From a checkpoint of a small transformer trained on Wikipedia.
Size: 8 layers, width 256, 2 heads of 128, MLP 1024 GELU, vocabulary 8192.
Training: a variant of Muon for these matrices, 231M tokens, 7846 steps.
Each number is 128 + 24 x the weight over its row's rms, rounded and kept within 0 to 255. Layers, rows and columns count from 0. Numbers have three digits each. The size before them is the row's rms in percent of the matrix's.

# layer 2 MLP down (transposed), 1024x256, rms 0.0572, rows 961-986, columns 128-255
132:081114152103129159137113161126143083094167093132144140132127123112116111138112116137152084134146141166120114139126160152123098138115157149140114118091116156154104109116189137112136102118106116089131149151142131154110130142130177177115133096099127155110131125126115127124147168134143147102116133116173123133121138102128133141097164144137156140164113117060145145101128133174103123108106
100:115134097117109104104135105168082119141174116149138104144127133103136130151136128094137077141158143142154133112132108103153143135136132117139142101182128139145129154100140137105159167159086136153134140166099168116120162137101132123143112103146119091105095137129117184146120082155139109170103131125107111101145112097157079141140149147129094131143167124134166109129107118144144186084096
104:146098142139120160088128121125121142122107139116101134158132083132136156129112132177106116114132134150140140153144136166148135112101120135117127110117133107118137137140119126127106124076171147077139078082152092108161141137116123145118109113091074121135179139202074136107076106155112164134134138136149125097110146137116117147140097141157156164109144139160115085136138133190118106102139
102:124098163114104103113084127133123167091117095157180163088160141110157148097129137113146119114117117074078139138128124147137101131143099101091105095122145109134097158090161115107107114133138126143141138151125137167092127155139155146160099118159144154142117122146159200095143126123161096133142122143107140112111108107104138146128118102140112152094135128106140147125145158117134127114112
111:147124097127086155144149138145094136135109122107109146144122171149157123125137146138126135113080160126134148121107082143177120102142154144101151134164084134131148123166103145139132151109124146120156107130083117117155087140113090136099120126130163173138150097107131170122160123092113134057113134140184113115084151107105092101115163159161085126163091124091104123105144170148122102138143
091:114119095138129090087137156135021136144126123097081149115140182144104105115133128086134109113128125155103183125119116121136121101139134174135144142118137171139101098107096177158141139141103122136133179096104126152154064113091125095102129144132143140126173162125104140145099152145170118129125151123155126127108118150127177090126130160144108129130126122138088130130110118129149103126115
099:138117088113114121152104169099120182138144091107157111122108089162095107129123146157143132138123178184139108141143113115120160135158106124089167111110136152167123154151079076141139176153103101123155107112123143088146128094120138129136139131128096150094097144164133147141143157150107123108167067101165144149159157173144155105120113158118147106094125103095167126161103083106120121130109
084:120118121110122135111087145061125092162111100127116148089148112135116148139094116130093147156137152150131110156171149115148121122076110146119113150110094144180099138106144125159118089130139138126171147117102134104180162121143140106134144100176141113154108162159153122124094175111160112129084148129118137170124107126153129185167149109143136133149087133113115146132146108145124120089133
095:072173087125123119108117089169120086110124149115144116106104100149145171157119134151130091107109122129132153114162153096126118159142164142169134127123137140148144084116137120108154136144123154122127158106093101149116109130118112151140110129139133129104092139151112146127102101154163115161139108139170147105090112108134155113091159170147165114107115143091164089143179124142138146120128
091:109125099089187096117132146127089100139101135126116145100117148148082100155150145117130112186073144114103083125143119129142134152111171119172158159142137129124127145102153109151130135145091185063125098103128131133124130109200184124116137160129106110177144139125126165119125110104152116121151150104123158154109110133125139138142133157112113155105105175150094105111123129130110126126127
104:145171094138098132122173161152145108113141111116119114108117088150148122120115132161135137183121141167124131116165160099154155131128119153132140117118138156154145120140112137098153136198132085126142144088152166136145115150109119089104122147135143114130148123128117153107152127141123150146176117121109182166156136109140115145143119107101134089174107123142166136124078190114172126109095
108:129167120115087163155130131094079107109117134155155125124138129148128122139121140126152143174121120114143119130097129143100094149129112106086060142129158121157173131110135114054196167128135104127174074098130102146102106120133124145132107155181159095137110100147146099127117124124096152162163124143104137110140146132147117127101146111132120115142162132107164121111135146107113142181178
102:134152111117082142142120152141112147121128116106124127125164118119117096136103107104164137123159158099119124156114133107111061069190123081155099111129137088151102143125196118150105159172145110142126186139135156111130102124097143142128103158109128123129121086120114139116111143169156151105138134160113129122130154149131095146131121135141146086060147142098090170133123113098147155138094
102:094121108075108131133147127127128123109130105168099119067113164113151116126113132120116119149133161127117111117169160111114114131142119108112131115095117137125160167104097120119106152161139137135136165157149154120092108106087135138131125088115114141133131093156138138137105102140146125135138127137131157116135104089090109094110120155143122167107148131132126147160150139138172104140091
109:123145109130130141132173138131123087165125144149168136102120113099123112190141133133106088104102068108125089121107133159112112129121145129121126130078133150118177113166143109148126150159104131153123133126085082158136134129156138105083121126113132141117102125153155117108139144133203109120140104097107151124113114129133154116125122135137138150145146159162134153071099169147112189152153
105:180152141136115158156152157089171098140128129153145122139145150139108111095105151087142117123169115119151152146157104165153149113123129160106109181154126124126133129101148137129103118135110164090126100161086106153147112081135147107110138153101162126109123146201137106124149140136145127137145088133124120122090188144120098126103124101151166080138110093128095128135120148110112111141135
098:068147116076101155139180122083135149117079061084107104158127145104124133100149116120168145121135152116175146115116093132138135107140142111127181138164161093131158146158123130161140142087145146075097112106159118122087114156155129141177154127092133171127107114104117119141093078118123116158164156115118174145164092145080156133143124104086115149142138134143117105145135153151127157110161
092:140126100158158132153130149113182114130119090138138137157136174156150159132133125100162123118110145115154118134149090119151114102122146136155129133130151072124118113137109147136159145128153092087073102085123152120107103158137075118133125128119163147116113126124123095114118099152136131138077142125135118124143143159114123115155141154114160094124094144163142092108160088127124108150158
108:107136125122142099163125137130145164130139115118165119104130135134151110085127102163077137148168150141121103167132088080125141129131151143091118135108113187132162108111144155083107077119148124146171150141140161118134107145137112126089113140134172132147079105139125114121181125103182107122103113150149112092084121148141100133180147090130153116131144134132145111145133155103182108088162
101:121119139118109180139172097114130145146111084108140157135076144134163159117161106158140161105104115104076085143113163160121101182126125139114135159132131121093115114165100126128103135102111125088133089177126115141128179168124133111105091180157169131146111143097066093112113110107137152134165160140119126159114105089147115117113115142104125105137183145155135118173124128142120091116125
090:125130119119079104127084150130129122141131092104144157198163114096138138139110138154165128107104145133138140133120143122133128160141097106114146144173128164080107140141099142123102133154169126150100111168130138069142103137142087136093114127145101095136119117112135140162121140156104133125168169109138136151111162134130125115184144093095108181148142126154145144100110126112098159053139
103:139132138135133106088144162155168136149131151125093137148117106147130120133127090127172057124157099157115131172112133117128102099155118121128136086137139142086111145151160163133121129138129109113175109120154123151115174136177108153125103149097149154097067129103104115130139118105091132154104134142121086097152098160114149069164144166114076146156098155116111130136166137132131169142146
088:199116129100132156141152103086115067102146150123108171112091172072139138114118121133112103128170149127163070132123108115132118087099182114129121129096116173122136144110107138114086146151134125184109152126145099100058115121131130135130118133141140096121095124158149106135105095110135138150098125139133155130131131127090122092144108139107082134084147157082146112104123112137127118095136
108:132100106064115199142099136134100120093118135108146114140138141135079125143137135129160104126108111164149133131112116128143141133128165127140111126118136151096106139146167143149165082203142166123139168154114111158140115119137168116134150109096128099167130137137130135127088145168156122129103116132115135137099111139164150139102174132096139097109158132118105048147134097140104091134106
100:121102134100144125129145141126172118135129155112152143099134155109092138134178133125115145109176134119132156140125128101150132145175108113157092127137133114143117151141172125134130114137161146133101185113138133123125122106152125118130076114164141085169134165113130149149111126164143172128190091083104121114128114119134119115096123096157144099110108115102097113122137135100140160152117
078:155082134157137144143115124143111160169112115119141115158167123119136106142134158159125140139159151120199119163142098080147106128125077097182125123109115104124139141105140143156151110138108115132143069120121093137142114164153100142128132122146152111113100159160141133121120096111137122154135101119107153138136156157145108127135098145091150123103082108128117142145101119098123115125127
# layer 2 MLP up, 1024x256, rms 0.13, rows 962-986, columns 128-255
100:174165100129138159114075112160096137163143125092125153173105143135095178111137183119156110140131090090134101138095170082136116124124132155085073088114136120135135093140156162132122130116134145113101109127141158131105104129088154163126122152118149155108079128152110125131149165137122141123143143130091127117119138136142126140107079138145150108145107131164112130167128117120128155112118
101:136063101125191146113131181178110152148109137113126141173132129148132129134090121170157123083128116115130158140125124122138165077087088138126113097072174088115131144134162115107119137081169139115132134146126067112107103112125064112094091113067102139132117114159113124123144166165127144147118127114149155116128145136172118129100136129137158154158152176136136103147172130152128103108155
100:117139155094148108113124121139147139084093101128118158068154143093173090097125142149115125090103152108134152077183106149115135163163116125085120150115117146124183148086143134125115111096145128113090148126139117106094102148173158138140105124155139161134113156133111128114116114143125084096119129137111146123175138129064119159083185138145159126124159147120116133110161169100151150155101
115:140095117127122161082118139097135084136129115124084101126121142129161122117136140185133112105140130104135125150122093162126110123177096168157138131194115145161157142139117192156117171108122140127126093138143101170135131162061140161105131141157119090122148108137127134136140125099124130085135141120157106086130145123152108132086131160140118134176086114118122118155148166116123102136171
092:101105113108137169140134165132133160148133140122119133169119128135110131177091139118096132102119162082147102126106134128068119117171083114112125171133150146139123130100150133124137103137127112114140114139127144088159149127163108138127120169116126139070114100102123130130034120094136146128125137124142143107130111123145147122117154096091128120146148081145143140102133151150160132176099
098:089136166088125136097154113133147143161133165139116132119118118119097105150110184166125126141145079097154101137114092104156107137123122081084123094094132124165125159115115140146143200113146155091168119145137125130117108162146129146152134156181149092086137166104115101091162130132130134118140094125113152130132143114146140089101122161081073113119157104108122102148083117106098121134126
077:131100080112111133128094157143124125123150112119131142093143146084175180134158138133125113166136089096158096122130148086113134109072103136172098142071140155135130134174117076101106150141147123108135145117087138137148156145118141096104158116127118124156135143137144139119106120125148086119146137131126149153127131144146111133134111114122152162174105108134124139110145118128150100130085
101:113157135115104159119140142110120143109108152115168103125141141124121106144137098145117133082113120161130108102130160128137125146083146103155107144104133134114142157129143202116121138117130112113097112072103131116104076110136105116129118122099126137141124090136122159129106142132102108129145137130136129121121085096114160135117135126129117146098107135143146172170170150120151125153146
091:103116112123146108091123102118104164128123126146108131093139120109133065162098153133129145148133159148150141162127087131103175156110114130146129151116183133100167150111097154120123147114148118128120084139125122131102102090144157116141138125120086089122153138150122116103043124104134122127084131172148130179121135146122139153128112149106129100106066136143143104120122158121183148156100
104:147102117123096108143105114130119081106147110118095086105141108112103116121112088131137151084114127125144096107133152156081123138140077119155107133133141163127128128144156099115136170159183121091119121133134115142123114176090128140119115120176091133108168134131117110161099123155161137158169095116160130194103130137127170093136156087155142123145142132146191168130119132083160131125121
109:122153176122069142145147132088114105131106120139114062148139122126109116123150134133132113145100161147179171153142145087111077141124080089106121114144107113164169108129155129107192146149164144150151089127121100156121116126143112094149148107190143130117102104163091140125131100133130134155124140102105152088117115097174147119143125101138131098107146163151136123118128172156100155204149
105:153128139149089111176090123144139096178136141102159163080119143082082147122141136108128124065110110116140122116105124154156097126125146136137137126098133055138130159127158161159125129119103127156130113148116094134113094083112105132136116138184138128140121114144130145095133154156120111056146110133127124108102148135116134174115095113143064070122078147133135135139167111153076155100156
097:116116074103162183095171121137126125101119136128184123107098100130129109133146112168110123136125140144142118128170138139095108124067085120133117099113155132110166102099110144105113119118139147112128123118129129135101135100171123135133085130152127135132147116123093137092118152158103149126112135116120177118126101121143114157137103142129123118112152145156093123130149168112159144098086
101:114098125102132135113144160128152118162141156110164118110135155077159130138123154084092096034128132137107139101092108157110105127096140102114092133101168119138117146104107091146095111085091150088155116121108084153119154138165142157121155114113125129160128114139147125149160139162127150167119117156112108168130140126128108153127123144129159153158130127137146100148084118116073130186150
103:092070111130088114148070151112124125145117099101115112112144107142115108156128125120148129176168158105114111077128140178144131122155107121144153155125128123081140146155118092119142129132174108092125090170113161099208137148103143096107144113167133158108109169086117143116129142113112160129065140127149115106112097156083142148154140139118157161140093118138146127168148139124125118133135
096:140099136087109100149154099120178148116150128130160120158126105062121087122112146107126135105116183134186121130156115109118104128133112143075163146118122156145120153132132122144092134079104125152111111128163155125123067136133131122108144112122181115117127123081124129132126118084107134150107176140130131161142152134108131125108131115094119112128135131160126120143169136084136166116131
102:135123147098134126106114126112127156154105074111137072169142126112093071134092105118172130113107156132157132092128123145080111109135136123099159143122142136125121114079111143117112136120158100095139129136170101146097149103144097141159102106114114152110139129137124122124122150142137168171106145122161107098096133135109152103117131133124152153190125121134137125157116136086152166128158
102:109111088132142097119179100123115166145123132132148125106140157119183089075106140170054157142142134128116149136146132080119165099152123135126139177104114141143145121154149115121096115111143104129094132142141125134129113112113145162143090125144098156140147078149109165125158127122161100124121122144147108132131125152105129168170150092122146096121141136151133092127123154130120115146113
095:083107143098098119167163134141139060131114130150111171111135172120139148155188119103163097148129144155120149142128110113098173129168125150137100121184139107147110104142123154133114130117061133130122114136155152113098133133099063131121130139163136100131107160141142136127086097123103139145154144131114127113101101119130148113135124127135156118176133133119098104129116098099166162137115
093:131144164116176137093118081161124119118146172147143134082092115155077118158135143092141116115124139174166152184117094118152112157128178139084179144100118092176145157149120115105145144135113136097170119127133112146111144141127110143158124100170153157115152102153137136150127092124144127144089121129117148144125137123127154133103151190142149117111093079164131109117133144147099132140115
100:094093154145169118118144141115162180085112138141088096137113130142114146161142142170172073137121101136084104127156141131118139116137146150128174123143103103103116124152148114099131166116132104124091129125124114131091145128105116148137114137099159082145166106107099082136111143103138145150144138099158145115114124153140142100112126163140121138163130132132145137110177140115171129121158
089:152072118125146142099130093128107109175108176124119165140138165105199154142135133144107123123132150111110135105107149118135121142161144131158105124155108162143141089134115171160105135135131132194097123166155120096104118109117110113125133126109166099129135169158143132127122157108156170127104071101140105172096111150129115093139127090072123114088152165126122139135108123162162122138141
110:143101098082143151129116140111129108153084130145145085173122131171096121115093151154100138101106149129156144138080149145144129088165170114116139097154108116104126168179107117150118093135143121077106127130115105126167143101119105129128176130135160115127128132130120129106093162160160107151091103177142160188112081136154114108115143133123153156118178118104110127122140126136096119156110
100:119169117146140166132151137144129145125105108069187133123152173086106122141089116130105127125127135116079110114136086143135187115136173148087101113100150168113115116097121159123131166153117112117102111131069152114094133156097173110091137103136087124140106124164123095106156142135148137114134126116080160115112095115118133104140082136126170119105144108123146123120122130079109097122119
084:189159184139110112138134177134128146102136138136126154126136149155128154123172111107135116137127082139060116137127102103173160125140127130186107162103132141127155132149107114149174097141085131090161126157115127145154141120156058111190118165142156135143088140160131153146102136129169124099115123125136144146138161097067108131127131145114146118069096142141139127136121134145102128110093